config.yaml
norm_place: "pre"
positions: "rope"
tie_embeddings: "early"
lr_mult_o: 1.43
Each number is 50 + 15 x the weight over its row's rms, rounded and kept within 0 to 99. Layers, rows and columns count from 0. The size before them is the row's rms in percent of the matrix's.

# layer 3 MLP down (transposed), 512x128, rms 0.0604, rows 117-171, columns 64-127
103:61 52 58 40 38 53 49 63 57 81 14 63 60 24 26 32 71 58 36 58 52 50 43 69 58 50 67 60 64 63 57 34 60 67 45 84 41 47 60 52 61 49 46 38 40 43 42 55 14 68 45 41 40 54 34 54 39 49 25 36 50 65 40 36
106:27 41 45 40 22 47 69 62 40 68 84 52 46 47 19 63 40 44 55 39 49 50 76 47 36 61 53 65 66 56 41 45 10 67 59 69 64 81 56 87 49 29 76 72 63 38 48 50 38 56 55 49 46 26 66 30 57 45 47 64 49 50 46 52
101:64 59 47 54 42 40 64 43 57 97 43 42 44 39 42 45 50 57 36 36 44 50 58 30 66 32 68 42 50 85 27 33 68 76 77 31 46 44 63 48 39 59 52 42 48 53 37 73 45 19 48 61 65 43 35 21 68 57 31 44 39 41 28 60
098:28 27 81 47 57 53 56 53 50 74 32 26 58 53 52 50 53 26 59 38 74 22 35 52 66 67 77 39 62 52 57 37 56 49 35 42 31 26 50 42 35 47 80 25 51 21 43 56 79 55 45 36 36 37 42 50 15 42 54 68 93 57 61 78
099:17 70 57 66 50 36 79 43 47 40 79 47 62 33 27 37 54 75 65 59 41 51 60 27 55 52 43 62 42 44 35 72 83 35 56 66 31 45 58 58 69 60 46 43 47 66 70 32 51 40 29 55 63 33 55 41 48 57 35 65 47 58 26 60
106:27 48 26 76 30 47 42 52 11 44 84 33 37 67 33 41 46 38 45 55 59 64 75 35 42 73 78 23 56 48 61 63 46 40 63 84 36 47 65 56 52 24 58 68 55 52 46 39 77 46 79 54 60 45 61 58 70 63 45 62 48 78 44 56
099:45 73 26 69 55 70 45 30 44 55 36 46 56 40 61 60 50 55 64 49 70 64 80 35 49 57 27 55 78 52 36 68 25 68 39 48 58 43 38 21 37 63 62 58 44 86 27 56 61 43 53 42 69 88 44 56 99 40 38 66 42 62 31 60
098:50 34 46 33 46 65 37 57 44 73 24 13 60 56 82 46 52 34 30 33 26 43 29 53 49 43 73 47 32 51 66 62 53 37 38 59 57 70 43 34 42 32 61 39 55 60 69 48 47 63 44 71 57 67 66 78 46 56 21 52 64 69 59 48
094:75 26 52 35 27 43 74 53 65 74 67 20 51 54 32 34 57 41 57 54 47 62 41 45 52 67 54 69 27 73 74 34 74 23 64 38 52 53 71 45 68 34 71 51 45 56 69 56 79 60 44 53 68 56 68 76 70 46 23 39 41 44 26 47
101:61 35 48 58 66 30 64 69 27 61 53 46 55 61 46 58 46 57 39 81 64 70 45 55 79 33 47 47 32 62 67 44 71 60 35 66 59 52 40 45 43 33 42 41 35 72 32 46 55 46 76 41 38 65 37 21 60 55 51 47 50 45 48 67
095:29 73 47 71 48 59 49 55 60 60 70 42 37 64 30 32 65 40 47 52 60 66 39 31 24 44 30 74 53 28 43 66 39 94 52 37 26 26 65 37 62 66 34 79 44 42 66 57 70 27 35 52 68 50 37 27 54 81 42 51 44 58 62 40
102:41 40 17 23 43 51 41 69 26 48 34 48 70 60 57 40 37 31 56 21 44 53 68 41 63 56 53 38 41 69 76 40 65 92 49 69 70 70 52 34 34 47 42 36 43 69 53 46 30 38 47 22 40 81 60 43 81 52 44 43 56 42 47 70
095:55 46 43 52 52 52 64 74 71 46 61 42 61 58 76 71 37 31 35 50 48 44 63 44 68 32 53 55 54 59 64 53 44 40 71 43 64 50 62 49 39 62 49 39 53 32 54 60 72 41 82 66 49 36 52 59 61 63 34 53 59 55 56 69
102:26 56 41 60 56 84 51 26 20 23 51 26 61 57 55 50 08 57 46 25 36 73 84 69 55 67 45 65 48 53 41 40 49 37 30 27 48 38 57 61 58 42 41 29 43 44 57 39 80 34 60 35 57 36 56 66 40 29 39 37 45 42 64 46
106:76 51 58 37 61 68 49 39 37 67 68 39 63 47 45 51 53 60 43 71 34 72 32 27 43 47 34 39 70 47 80 77 53 53 35 41 49 41 40 30 64 83 35 42 46 57 52 39 63 60 48 65 70 67 56 53 42 52 54 47 59 61 75 70
094:32 33 52 57 22 40 48 29 41 58 40 43 64 64 67 51 58 44 61 15 41 16 51 38 54 64 45 45 61 50 41 54 69 44 47 41 41 39 58 43 46 71 40 43 35 36 65 73 18 22 19 22 62 75 63 16 29 47 52 39 20 57 43 62
109:82 20 61 64 49 42 64 51 25 64 46 63 43 77 59 76 40 47 47 38 37 55 45 38 56 30 55 38 46 63 57 32 46 33 58 51 55 31 48 44 40 62 79 49 33 21 33 39 60 36 47 68 12 53 59 22 52 44 66 50 27 54 78 38
103:18 31 67 51 76 64 69 50 37 33 61 51 31 36 58 58 48 71 80 37 55 64 52 62 38 50 67 78 28 52 45 70 72 54 44 27 64 37 67 47 37 54 24 57 48 63 54 69 42 87 48 43 68 51 28 59 46 35 46 55 76 53 43 48
112:51 46 49 52 21 71 56 50 36 54 35 58 64 49 47 43 64 57 25 53 38 42 93 40 36 58 59 57 53 43 58 55 84 42 69 17 52 39 49 61 38 47 60 43 62 47 47 48 31 43 70 49 25 52 62 40 38 74 44 22 32 62 38 36
099:46 64 56 24 61 71 58 50 48 43 39 49 56 72 27 20 64 35 27 32 53 12 47 58 62 63 54 52 70 72 37 51 58 18 58 28 44 35 24 60 51 19 60 49 32 74 45 47 50 26 41 42 45 42 64 69 35 39 69 37 46 78 55 41
106:69 53 61 52 45 41 11 88 48 55 47 62 22 78 41 54 70 47 58 15 70 54 53 47 47 30 25 85 61 61 33 45 53 45 39 44 46 57 43 61 41 37 79 43 55 38 51 44 60 36 76 31 39 50 41 52 21 37 48 43 54 43 49 51
094:53 61 56 32 68 53 42 30 73 64 57 51 15 47 41 48 41 39 60 48 27 53 60 60 45 40 44 66 57 28 32 50 39 63 72 55 44 52 50 62 09 15 14 68 41 53 57 36 49 39 52 56 78 30 38 45 51 43 69 24 28 51 32 64
102:63 41 60 33 51 67 51 86 56 45 56 65 48 54 66 69 52 46 46 68 34 43 25 32 32 52 35 52 30 75 35 26 47 56 32 38 66 61 78 49 21 42 36 30 29 52 47 65 38 84 47 36 58 88 19 38 62 55 67 70 29 37 59 21
096:21 48 32 63 30 39 70 49 60 89 74 51 64 57 32 46 60 37 25 61 46 40 51 60 20 41 51 69 69 55 50 45 38 60 46 69 46 53 69 34 56 37 38 31 46 83 52 55 55 55 56 71 59 47 25 67 51 77 53 37 39 60 54 38
109:70 26 55 30 64 54 48 53 54 45 58 42 37 74 34 65 47 65 51 48 26 26 49 68 53 66 61 74 40 71 40 16 66 19 65 56 34 39 28 47 38 53 42 38 65 57 47 71 51 52 35 51 67 75 33 29 36 54 57 28 54 49 30 50
093:55 52 74 34 57 49 38 38 35 28 38 72 73 48 42 56 59 52 36 70 43 41 38 27 53 44 57 67 69 20 39 53 52 91 37 63 60 23 75 55 12 70 62 65 40 66 32 65 59 59 63 64 21 70 71 47 54 62 35 59 25 31 49 31
092:55 63 61 40 49 75 35 69 54 50 54 45 52 61 67 70 53 26 34 49 73 30 57 38 71 60 48 38 78 51 48 14 56 39 19 24 61 24 41 75 65 58 61 59 61 55 23 30 49 44 58 35 14 50 51 31 47 45 48 29 50 50 50 33
100:54 57 53 56 48 68 43 45 22 66 53 52 48 55 50 74 22 39 37 39 43 56 49 36 36 68 43 56 78 74 60 84 67 41 59 53 40 70 31 49 49 49 46 48 70 53 51 48 62 27 52 44 47 63 55 59 34 71 46 33 50 42 69 37
097:55 65 53 44 34 86 65 30 56 35 47 51 78 38 58 68 47 56 36 37 28 41 49 52 58 41 53 54 36 56 41 60 46 57 60 53 33 54 33 43 29 41 82 23 38 46 43 41 48 45 49 62 28 29 56 47 67 64 72 57 71 47 61 46
105:56 81 71 61 64 62 67 61 59 39 53 56 71 37 60 58 35 56 36 61 48 85 87 57 66 51 45 45 46 82 48 39 57 79 63 45 56 04 55 47 55 29 54 46 58 67 37 50 53 79 58 64 45 60 82 41 82 41 55 64 44 77 45 58
103:26 31 50 63 39 16 68 82 40 54 67 37 51 38 34 39 65 29 45 56 44 55 77 65 33 06 55 48 74 23 42 38 50 46 45 66 53 48 33 71 34 50 67 56 48 54 82 55 43 54 53 75 49 53 49 32 27 49 76 59 41 60 33 54
095:16 72 62 59 65 38 64 58 50 57 59 58 37 21 36 33 48 81 62 76 29 50 23 38 72 49 59 39 80 07 50 53 62 57 36 52 73 50 38 66 52 42 69 65 38 61 64 32 53 48 45 26 55 72 59 47 34 37 38 51 69 49 26 46
095:61 48 21 68 67 27 43 42 52 48 46 55 53 49 86 68 25 67 85 51 14 16 36 53 27 32 47 24 55 30 35 66 48 47 38 28 56 43 43 52 45 67 50 41 60 66 59 71 37 28 57 43 62 51 72 52 67 59 50 29 25 60 23 49
101:39 46 58 43 82 43 39 33 34 27 28 44 35 48 53 51 61 59 54 60 41 46 65 48 52 73 66 36 34 44 50 66 52 45 57 57 74 57 65 75 47 47 44 47 78 15 67 35 64 62 37 50 62 83 56 22 56 52 55 76 57 47 56 56
102:42 33 59 62 43 55 27 49 54 25 58 64 58 75 99 52 39 48 65 56 69 49 74 20 66 66 23 38 81 53 72 31 42 33 73 63 56 67 54 62 37 44 53 39 41 44 53 45 29 45 66 50 49 35 40 43 47 50 55 40 41 57 48 57
096:63 35 70 35 39 43 79 42 52 59 55 35 73 76 43 64 22 37 50 49 40 23 22 67 42 51 72 38 36 50 37 49 65 55 47 52 42 25 61 24 51 64 46 30 54 61 63 42 57 52 60 52 46 53 39 41 62 30 39 32 43 45 60 67
092:19 67 46 66 37 51 47 81 51 64 44 44 33 55 55 66 54 53 39 47 38 25 55 73 56 68 62 55 55 42 28 65 36 49 45 39 40 61 62 85 62 47 52 47 58 51 44 54 79 41 71 70 28 40 35 58 57 29 39 67 49 55 57 32
088:60 28 52 60 28 56 56 44 42 65 41 43 61 58 26 29 51 60 43 56 43 46 47 41 62 87 51 48 47 78 69 42 41 35 47 57 38 58 37 66 27 53 55 73 39 72 65 51 48 48 60 34 32 34 46 71 44 77 53 76 46 59 43 32
094:62 51 33 78 51 23 75 32 61 50 45 45 63 72 53 43 58 67 34 59 38 47 44 72 64 37 23 65 69 59 45 59 59 71 50 38 53 27 51 51 33 78 54 43 47 54 61 64 57 69 63 31 39 58 41 79 23 36 56 51 45 61 43 45
092:55 19 52 56 35 38 78 34 57 71 56 21 62 40 54 64 69 39 40 42 38 35 36 49 42 39 53 63 43 66 66 41 43 43 47 57 38 71 25 45 59 34 53 39 48 59 43 51 36 42 88 44 33 27 57 59 34 73 66 49 46 81 63 59
095:43 51 67 74 47 47 60 34 63 30 69 65 61 60 83 58 44 49 40 35 52 35 45 64 60 21 56 51 51 31 40 30 52 51 46 33 63 64 30 48 46 48 62 28 38 38 53 48 71 62 41 27 59 71 54 20 52 16 73 49 43 49 35 39
102:35 67 54 48 31 48 34 39 63 56 41 56 85 63 40 71 48 59 34 11 97 30 42 33 65 51 34 69 58 58 45 54 42 55 53 45 64 49 46 47 27 66 60 69 46 42 41 39 49 55 66 60 34 71 60 56 50 44 40 62 66 43 48 48
105:43 59 56 46 51 70 64 73 39 47 31 34 54 40 64 63 57 59 55 36 38 62 54 34 64 26 83 64 29 70 43 62 63 50 61 49 48 35 44 57 40 15 70 28 53 65 47 56 57 50 67 66 53 57 60 61 40 63 72 62 59 20 41 35
098:70 52 35 43 55 42 46 35 52 32 61 63 53 54 87 44 46 65 26 53 46 43 28 67 48 19 61 37 63 74 51 41 59 60 61 58 40 29 35 60 48 23 17 51 60 57 29 55 60 50 65 80 67 62 56 35 46 25 42 31 46 54 37 43
097:33 34 70 46 43 46 58 59 76 45 37 46 58 75 66 47 45 50 29 36 63 67 68 57 17 48 57 46 64 61 57 56 31 59 55 51 57 51 55 56 75 26 51 58 71 47 46 61 45 46 55 55 61 78 50 30 63 67 35 49 32 36 92 59
099:60 46 42 78 47 15 52 58 36 39 43 46 38 41 53 63 52 84 20 38 60 67 66 58 34 41 56 29 71 72 51 66 39 70 46 51 23 51 42 61 62 39 49 62 56 31 58 44 74 53 54 53 75 41 58 29 64 38 40 71 61 60 49 54
105:47 50 20 51 49 72 41 47 44 71 49 54 49 59 69 61 27 52 69 57 17 32 31 55 49 75 43 29 48 30 50 62 62 49 36 65 69 50 66 65 46 32 77 35 66 43 22 34 58 75 64 34 55 49 75 41 33 48 37 65 47 40 52 41
101:26 50 31 57 41 44 39 36 22 57 68 34 47 67 77 57 70 57 50 19 32 33 58 54 74 75 30 46 57 63 28 54 35 29 49 55 49 87 20 61 64 39 30 60 48 46 43 33 51 29 45 36 52 23 62 44 46 32 79 49 45 61 71 37
104:78 52 15 42 10 66 76 60 66 54 56 10 55 62 43 49 42 65 40 37 70 49 24 59 14 51 37 82 49 66 68 52 54 41 34 45 21 48 56 42 48 49 47 32 41 43 42 50 62 56 27 73 62 36 62 64 55 77 64 62 25 30 59 64
092:52 48 32 54 53 32 63 66 41 47 46 42 16 72 67 37 34 48 59 65 31 46 37 50 20 66 46 27 57 50 67 49 36 43 23 19 66 84 51 71 40 77 57 71 36 13 60 51 53 32 78 57 69 35 54 93 43 59 42 50 67 42 62 62
091:48 56 65 59 58 37 65 52 52 75 21 73 31 55 61 47 62 58 70 77 73 38 31 61 51 58 48 38 20 51 41 73 48 54 66 57 24 74 36 61 42 57 56 44 62 52 55 55 54 39 35 56 54 52 33 22 45 52 42 63 41 58 51 26
097:78 63 43 14 53 42 45 49 50 51 35 04 41 63 54 34 68 53 62 48 55 49 62 45 69 38 38 62 26 25 55 35 33 47 51 50 28 26 55 54 36 41 67 84 36 60 34 56 61 37 66 55 28 33 35 54 39 60 34 74 70 63 31 65
102:54 44 48 47 67 45 52 46 64 47 50 65 60 68 49 21 46 51 33 43 63 80 36 41 43 46 28 51 34 45 25 38 50 43 61 48 39 29 20 37 58 51 62 64 76 28 57 69 64 08 40 52 23 69 45 49 58 33 49 42 50 19 40 59
096:31 62 40 61 34 46 45 52 27 73 32 57 21 51 49 24 41 82 32 56 31 51 58 40 41 46 51 24 48 50 44 76 47 60 64 32 38 46 65 48 77 59 55 55 67 27 48 45 54 45 65 49 46 58 13 53 43 52 45 65 43 47 27 43
097:42 63 39 62 51 47 18 43 85 34 40 54 33 61 65 35 51 32 56 44 42 65 44 32 15 35 68 59 54 33 50 28 50 46 33 69 58 49 57 52 33 71 79 53 36 48 41 45 36 26 41 33 21 37 40 41 25 53 64 56 37 33 53 49
# layer 3 MLP up, 512x128, rms 0.0604, rows 118-171, columns 64-127
102:52 43 51 38 73 47 49 25 62 47 41 58 49 47 69 37 32 29 37 48 58 34 46 44 63 54 71 59 41 53 48 59 62 59 64 49 37 29 51 93 48 78 72 39 73 67 56 47 72 63 62 44 65 38 24 49 34 67 31 53 42 35 45 55
101:26 68 19 55 52 65 59 43 34 32 52 43 85 57 38 47 71 10 59 32 23 58 60 54 56 51 48 72 66 38 38 34 41 68 39 69 67 41 59 65 44 57 49 51 56 66 35 17 51 64 30 71 74 57 64 67 52 55 49 58 55 62 72 66
095:49 86 71 28 57 59 42 55 73 31 34 36 51 17 65 50 48 58 37 53 23 50 45 59 51 47 63 40 36 60 67 72 62 51 52 54 33 72 58 60 39 53 60 23 45 60 56 65 50 63 26 69 63 73 57 66 49 70 26 55 29 73 63 70
099:55 52 53 43 72 54 35 49 58 49 40 68 70 74 56 46 52 78 58 30 56 55 09 64 61 44 55 36 71 34 54 36 37 50 60 73 50 36 50 56 36 37 52 70 55 24 37 15 50 55 54 49 51 25 57 42 42 41 43 65 49 66 68 31
108:67 67 59 48 38 45 75 27 40 72 35 41 63 41 69 64 60 55 45 54 61 31 78 48 40 80 51 39 51 48 47 48 51 51 52 47 33 53 37 58 54 94 55 37 54 66 44 21 67 48 62 66 71 68 50 33 40 57 67 76 50 50 50 61
109:45 61 74 63 77 77 66 55 76 79 64 72 55 62 37 56 57 68 61 53 29 56 80 62 55 45 49 67 53 38 59 59 47 37 45 40 60 07 39 52 36 64 30 54 49 59 52 62 43 46 60 82 41 64 55 80 52 42 27 36 35 57 57 31
104:51 37 61 52 34 44 72 42 45 20 58 68 45 58 64 40 56 59 36 39 48 16 43 69 22 41 43 48 50 56 51 56 20 47 45 81 71 60 45 24 45 48 48 64 45 40 41 63 91 40 53 20 63 57 56 52 37 41 32 64 66 49 25 58
099:44 62 52 54 40 58 60 60 58 34 67 50 62 64 35 52 52 66 27 90 68 36 70 50 43 62 43 42 50 66 47 52 65 60 49 69 20 51 77 64 50 43 44 57 37 91 63 65 55 54 53 61 48 48 41 39 41 52 42 70 27 35 23 38
101:47 26 63 68 63 50 59 31 29 53 32 31 50 31 47 40 39 81 46 62 43 36 64 57 24 76 57 29 55 39 44 59 43 56 25 74 49 55 52 51 68 65 50 72 48 50 58 47 72 23 37 81 27 49 59 41 29 70 29 29 20 36 40 55
099:51 57 49 63 80 43 58 54 42 27 40 52 61 60 23 15 40 88 47 70 66 48 41 44 43 50 62 79 34 53 56 48 55 66 36 47 48 34 91 63 46 91 57 30 61 60 70 82 22 38 71 42 26 66 68 67 68 72 42 45 26 63 58 41
106:84 48 60 17 47 49 49 72 56 44 30 68 69 35 73 70 30 65 37 28 55 49 81 62 67 47 36 34 59 30 31 24 67 48 50 47 48 64 63 24 51 73 57 54 44 37 49 60 58 70 98 57 26 88 51 81 51 62 58 30 33 68 51 43
099:41 34 36 35 51 34 72 45 57 63 46 12 67 37 60 50 47 50 43 61 56 61 38 19 40 50 61 52 50 43 60 49 45 66 64 39 38 38 60 38 30 70 23 28 35 62 66 48 66 33 38 74 55 48 54 55 24 60 69 50 69 46 48 40
095:70 50 59 41 41 51 77 44 28 56 43 46 52 36 30 42 68 86 45 57 83 50 37 48 36 68 40 44 36 49 35 50 54 82 53 51 29 37 77 67 41 45 61 53 29 79 64 61 33 59 61 31 48 52 29 43 21 59 32 61 58 77 59 31
112:42 72 44 52 65 67 62 34 48 45 52 25 46 25 60 55 27 41 55 28 56 62 28 68 34 25 32 72 74 44 69 64 44 56 35 15 65 40 59 44 58 30 73 57 56 44 68 41 66 40 18 59 39 78 55 48 57 58 60 58 47 17 48 38
097:46 69 66 32 58 42 49 49 59 52 65 46 30 65 64 40 43 30 42 55 49 79 61 53 81 54 19 26 47 39 46 69 31 50 51 50 65 57 62 45 60 73 81 41 52 55 58 44 43 71 43 49 59 72 28 72 76 43 66 53 60 43 58 65
101:18 46 54 17 56 58 38 63 63 61 64 47 46 55 49 61 46 62 43 45 18 33 24 40 53 41 65 83 35 45 39 42 61 36 51 28 57 22 68 42 33 70 63 75 46 47 39 58 62 76 42 55 67 52 36 52 19 50 45 55 59 87 86 60
099:45 34 63 60 62 44 64 73 58 67 58 48 71 46 60 59 67 57 43 24 41 78 46 68 58 64 43 72 51 32 30 37 51 37 60 61 50 39 55 48 49 58 50 51 51 64 55 57 81 34 57 56 62 62 17 59 58 47 35 53 58 56 30 16
110:30 56 21 60 53 68 59 65 50 35 41 64 45 55 45 56 63 55 78 51 40 21 55 47 23 68 53 66 56 41 60 60 62 52 51 46 81 34 52 44 25 65 69 49 49 67 43 38 49 46 34 57 57 67 59 68 64 23 54 18 46 44 33 45
103:62 77 60 41 54 42 42 37 33 65 46 42 34 25 39 31 32 48 33 41 56 62 61 42 46 53 28 36 43 38 28 62 48 48 35 52 19 12 36 56 57 33 44 25 31 70 33 55 70 61 48 86 25 43 58 50 64 44 34 80 51 58 66 34
100:56 47 70 47 75 50 70 27 72 40 58 66 65 14 56 24 54 62 58 68 58 37 62 72 54 38 84 15 27 66 76 29 33 68 83 38 44 41 38 52 80 70 28 56 49 31 39 68 68 80 46 68 25 52 40 54 68 42 53 58 68 53 54 48
091:49 80 56 64 47 40 61 50 47 50 60 23 50 17 37 41 35 60 43 51 59 41 67 37 35 32 43 69 66 54 59 62 59 85 34 61 56 43 45 52 35 63 80 51 42 49 68 51 45 61 34 36 69 67 19 54 63 58 42 37 27 39 54 36
104:63 50 51 36 73 63 60 49 78 59 56 44 23 59 54 67 52 57 22 40 46 30 54 65 69 30 33 22 64 37 24 52 44 27 80 41 65 18 33 69 34 62 66 57 67 21 49 48 46 64 73 46 51 77 45 73 48 71 46 31 53 81 45 59
100:63 37 68 58 40 54 51 70 62 51 40 61 54 56 57 47 51 61 49 48 41 65 18 57 37 74 31 57 34 60 35 10 44 50 41 51 60 33 62 53 68 30 34 33 31 46 52 14 66 84 74 39 47 37 38 54 33 51 64 57 33 39 36 48
113:31 55 64 47 51 75 47 21 60 50 63 82 39 52 59 76 67 46 61 45 40 56 73 43 48 50 34 27 55 40 19 53 69 60 61 56 46 42 41 45 24 64 82 74 41 57 46 59 23 80 74 65 60 57 29 42 30 51 45 44 51 26 75 49
101:63 70 48 52 43 37 52 36 47 62 73 54 50 68 30 77 47 61 46 48 30 62 66 63 70 42 52 64 47 72 75 56 54 39 53 60 62 33 48 86 59 47 55 71 40 55 40 64 60 40 31 69 57 60 70 53 58 63 61 26 50 99 60 60
096:51 30 74 56 43 52 25 50 61 69 54 62 45 58 69 66 72 39 33 38 45 49 37 41 03 59 53 62 38 50 43 42 36 46 47 49 35 54 48 42 52 97 22 42 34 28 53 44 60 58 66 41 72 48 76 54 63 53 34 45 42 41 33 62
106:36 34 62 26 47 55 56 30 93 46 49 59 17 53 42 50 37 55 66 34 31 50 42 76 52 41 75 32 33 41 37 47 12 64 50 52 48 43 52 53 32 54 50 53 56 52 68 75 59 40 51 28 49 72 45 43 41 45 53 28 57 49 44 32
094:45 58 52 48 48 23 44 59 32 37 46 52 57 38 39 49 50 37 46 47 39 68 41 70 58 74 37 76 53 36 45 66 28 41 37 75 57 56 61 38 72 54 66 40 60 45 66 63 59 27 58 68 57 79 80 64 53 55 50 61 39 63 67 60
106:35 44 32 37 84 48 60 44 58 64 63 64 52 67 51 53 59 42 51 29 58 64 45 22 47 57 55 70 31 44 22 61 31 21 33 49 65 41 43 33 43 46 77 48 47 24 46 39 34 58 45 84 44 62 38 36 39 26 40 15 34 44 62 27
099:36 36 61 59 47 82 65 31 25 24 41 32 31 33 54 20 38 61 57 68 68 54 67 51 59 45 45 86 59 64 43 45 38 37 58 54 59 47 23 56 40 46 59 34 57 18 49 54 36 29 47 39 45 60 37 46 64 43 41 53 39 51 37 17
089:52 53 59 54 64 22 68 64 57 34 31 34 19 41 23 37 36 52 74 55 23 59 22 68 80 44 40 41 81 48 68 36 34 54 62 51 44 27 45 53 31 61 54 84 68 57 54 29 58 43 62 49 46 53 71 35 62 47 39 69 37 44 54 14
090:24 57 66 35 79 36 22 27 51 75 36 32 40 46 41 21 50 48 54 69 35 37 57 54 56 44 35 54 67 44 74 46 90 43 60 90 33 37 66 45 61 50 41 63 57 60 47 36 37 69 47 37 44 59 30 58 60 43 46 72 68 46 47 38
096:61 47 53 49 42 31 37 76 96 33 85 58 40 67 56 59 30 59 45 32 45 53 42 37 55 52 25 51 46 50 45 67 58 87 46 45 51 37 52 49 49 49 50 50 07 54 49 37 43 81 33 63 22 75 74 76 54 49 61 53 61 38 58 77
094:42 61 37 62 66 41 46 55 27 59 64 51 30 38 49 53 40 68 27 43 50 65 44 25 50 35 39 50 56 54 60 17 40 44 46 59 45 69 64 55 35 41 34 42 41 64 76 76 58 28 64 88 40 42 43 57 40 43 46 40 29 52 47 52
091:90 49 74 72 42 38 56 19 76 57 47 40 55 34 33 53 44 75 63 42 42 32 59 72 16 48 44 55 31 47 50 71 35 52 32 71 42 45 16 69 49 23 42 57 54 60 64 32 58 46 61 51 54 68 58 54 47 57 49 19 51 51 34 34
098:30 61 78 46 53 36 50 57 65 51 39 51 55 41 59 34 53 37 47 17 45 47 34 74 62 38 81 32 49 52 71 58 52 58 38 27 34 25 63 56 66 61 26 70 49 32 67 61 33 65 20 48 52 33 88 66 58 54 82 63 26 62 45 63
092:45 95 49 45 51 43 26 77 59 27 00 48 41 63 45 44 68 49 60 60 44 72 48 53 46 48 31 46 53 49 61 71 23 73 47 59 40 64 08 50 41 50 36 33 50 75 40 54 65 42 39 71 68 73 55 47 69 74 44 67 44 33 65 52
100:31 85 51 57 34 20 71 65 32 55 87 71 49 51 62 70 55 81 42 57 45 50 38 47 68 37 49 37 48 52 77 50 64 60 78 75 39 23 54 42 39 59 50 41 43 64 67 72 58 73 52 50 66 34 31 67 41 68 41 37 53 77 49 72
106:46 55 38 36 29 53 57 56 36 67 21 54 36 29 17 25 48 74 45 49 52 79 64 34 61 54 47 56 63 56 78 70 39 58 50 46 63 58 33 51 58 63 76 41 35 66 61 48 53 39 42 46 29 46 59 87 59 48 85 44 72 47 73 25
093:43 46 73 59 42 81 16 61 78 20 52 33 76 82 35 58 19 45 63 61 56 42 47 70 44 31 48 39 45 42 12 58 47 66 63 35 51 35 32 45 65 40 43 51 48 66 40 47 47 36 37 68 38 40 64 71 54 44 44 30 57 49 46 50
111:43 52 40 56 19 40 50 53 19 43 50 68 41 59 55 66 23 54 54 90 45 47 42 60 53 33 44 58 36 65 59 48 43 60 63 48 68 46 36 87 54 48 40 51 66 49 42 27 61 62 23 35 36 67 43 68 65 41 61 27 17 23 48 74
110:63 64 71 46 76 45 56 28 60 72 22 56 76 38 52 74 39 72 79 36 58 55 23 70 16 62 62 54 41 66 45 28 48 57 36 38 30 58 44 59 53 64 35 56 66 52 66 43 45 23 67 54 55 57 47 52 17 43 44 63 62 67 39 51
100:47 50 57 87 36 46 26 20 15 51 79 59 54 42 51 33 36 52 34 64 41 36 58 49 55 66 59 39 43 50 53 61 59 34 54 35 66 50 60 74 68 37 23 70 08 29 55 57 75 38 40 40 48 51 62 61 69 54 68 36 55 57 22 45
110:39 48 65 52 70 32 59 79 69 39 31 31 50 25 29 35 32 86 36 72 40 59 74 70 30 51 66 39 41 42 75 65 79 38 17 13 66 42 70 37 47 46 51 58 35 71 41 75 41 44 34 62 33 64 69 28 65 50 61 20 31 56 39 59
097:15 53 55 37 49 74 34 53 45 25 39 49 88 69 41 57 78 40 45 58 39 39 61 30 49 72 21 40 36 48 39 42 49 76 43 33 66 54 59 57 46 73 27 57 53 54 46 39 54 38 52 42 72 54 40 20 44 66 58 37 58 99 56 48
104:62 67 18 65 48 49 20 24 61 88 62 54 65 47 33 51 39 45 54 50 52 66 21 54 36 63 26 35 29 23 52 62 44 75 56 54 20 59 22 57 27 56 48 47 43 65 55 71 74 55 64 23 54 61 62 54 51 62 41 58 46 37 55 44
098:59 31 33 59 55 42 44 39 54 34 60 60 48 48 51 33 46 22 58 57 68 61 55 67 40 53 33 35 27 70 36 58 45 59 59 39 55 37 26 26 52 59 28 44 81 76 48 59 64 33 17 59 29 40 78 46 34 54 32 63 48 22 46 57
098:52 24 47 59 48 73 66 60 38 67 67 58 67 41 66 43 38 52 48 75 63 53 32 26 57 39 51 49 49 71 57 48 91 43 54 81 48 32 35 57 72 61 73 46 45 39 82 35 33 74 73 37 41 58 32 31 56 39 43 59 10 65 54 46
088:47 67 17 37 40 56 55 59 44 29 50 25 41 61 32 55 30 74 59 32 61 60 41 60 52 16 28 30 56 59 49 56 39 44 31 46 83 33 31 56 67 52 50 36 52 62 99 44 66 78 51 38 36 28 65 25 44 62 47 48 47 44 60 39
089:48 39 42 74 55 80 47 60 51 39 63 82 56 69 50 83 45 45 52 42 56 27 45 40 60 46 40 52 48 30 36 67 81 66 57 35 39 52 63 51 60 45 73 88 20 30 55 69 73 24 51 57 46 59 61 58 39 42 62 37 55 53 67 44
103:39 39 37 24 43 39 43 25 44 66 44 42 34 46 28 40 37 47 55 63 59 40 54 49 49 36 64 20 67 46 53 60 16 44 50 50 56 72 48 26 54 26 69 49 55 90 48 79 33 54 58 44 56 45 20 62 56 52 46 60 35 47 56 43
105:48 39 60 49 55 67 57 51 53 55 51 52 54 45 43 38 54 52 45 54 43 58 75 44 27 31 58 49 69 23 59 45 30 42 40 54 52 53 43 36 55 57 47 53 33 70 36 40 79 48 43 67 52 45 35 37 62 69 38 48 44 27 49 44
104:43 37 34 55 53 71 60 46 49 19 66 32 43 85 67 41 58 20 67 62 88 52 46 58 51 55 63 70 38 64 53 60 32 58 41 54 35 47 75 35 54 60 64 56 64 35 35 72 46 46 36 25 17 46 25 52 49 43 59 44 51 44 54 73
098:56 54 37 48 67 67 52 68 43 45 48 54 24 14 56 60 24 68 57 65 33 41 61 23 75 58 50 24 49 61 45 40 55 48 14 50 52 48 63 68 50 48 41 48 49 33 43 41 41 51 63 62 75 50 31 57 26 46 38 39 39 50 35 71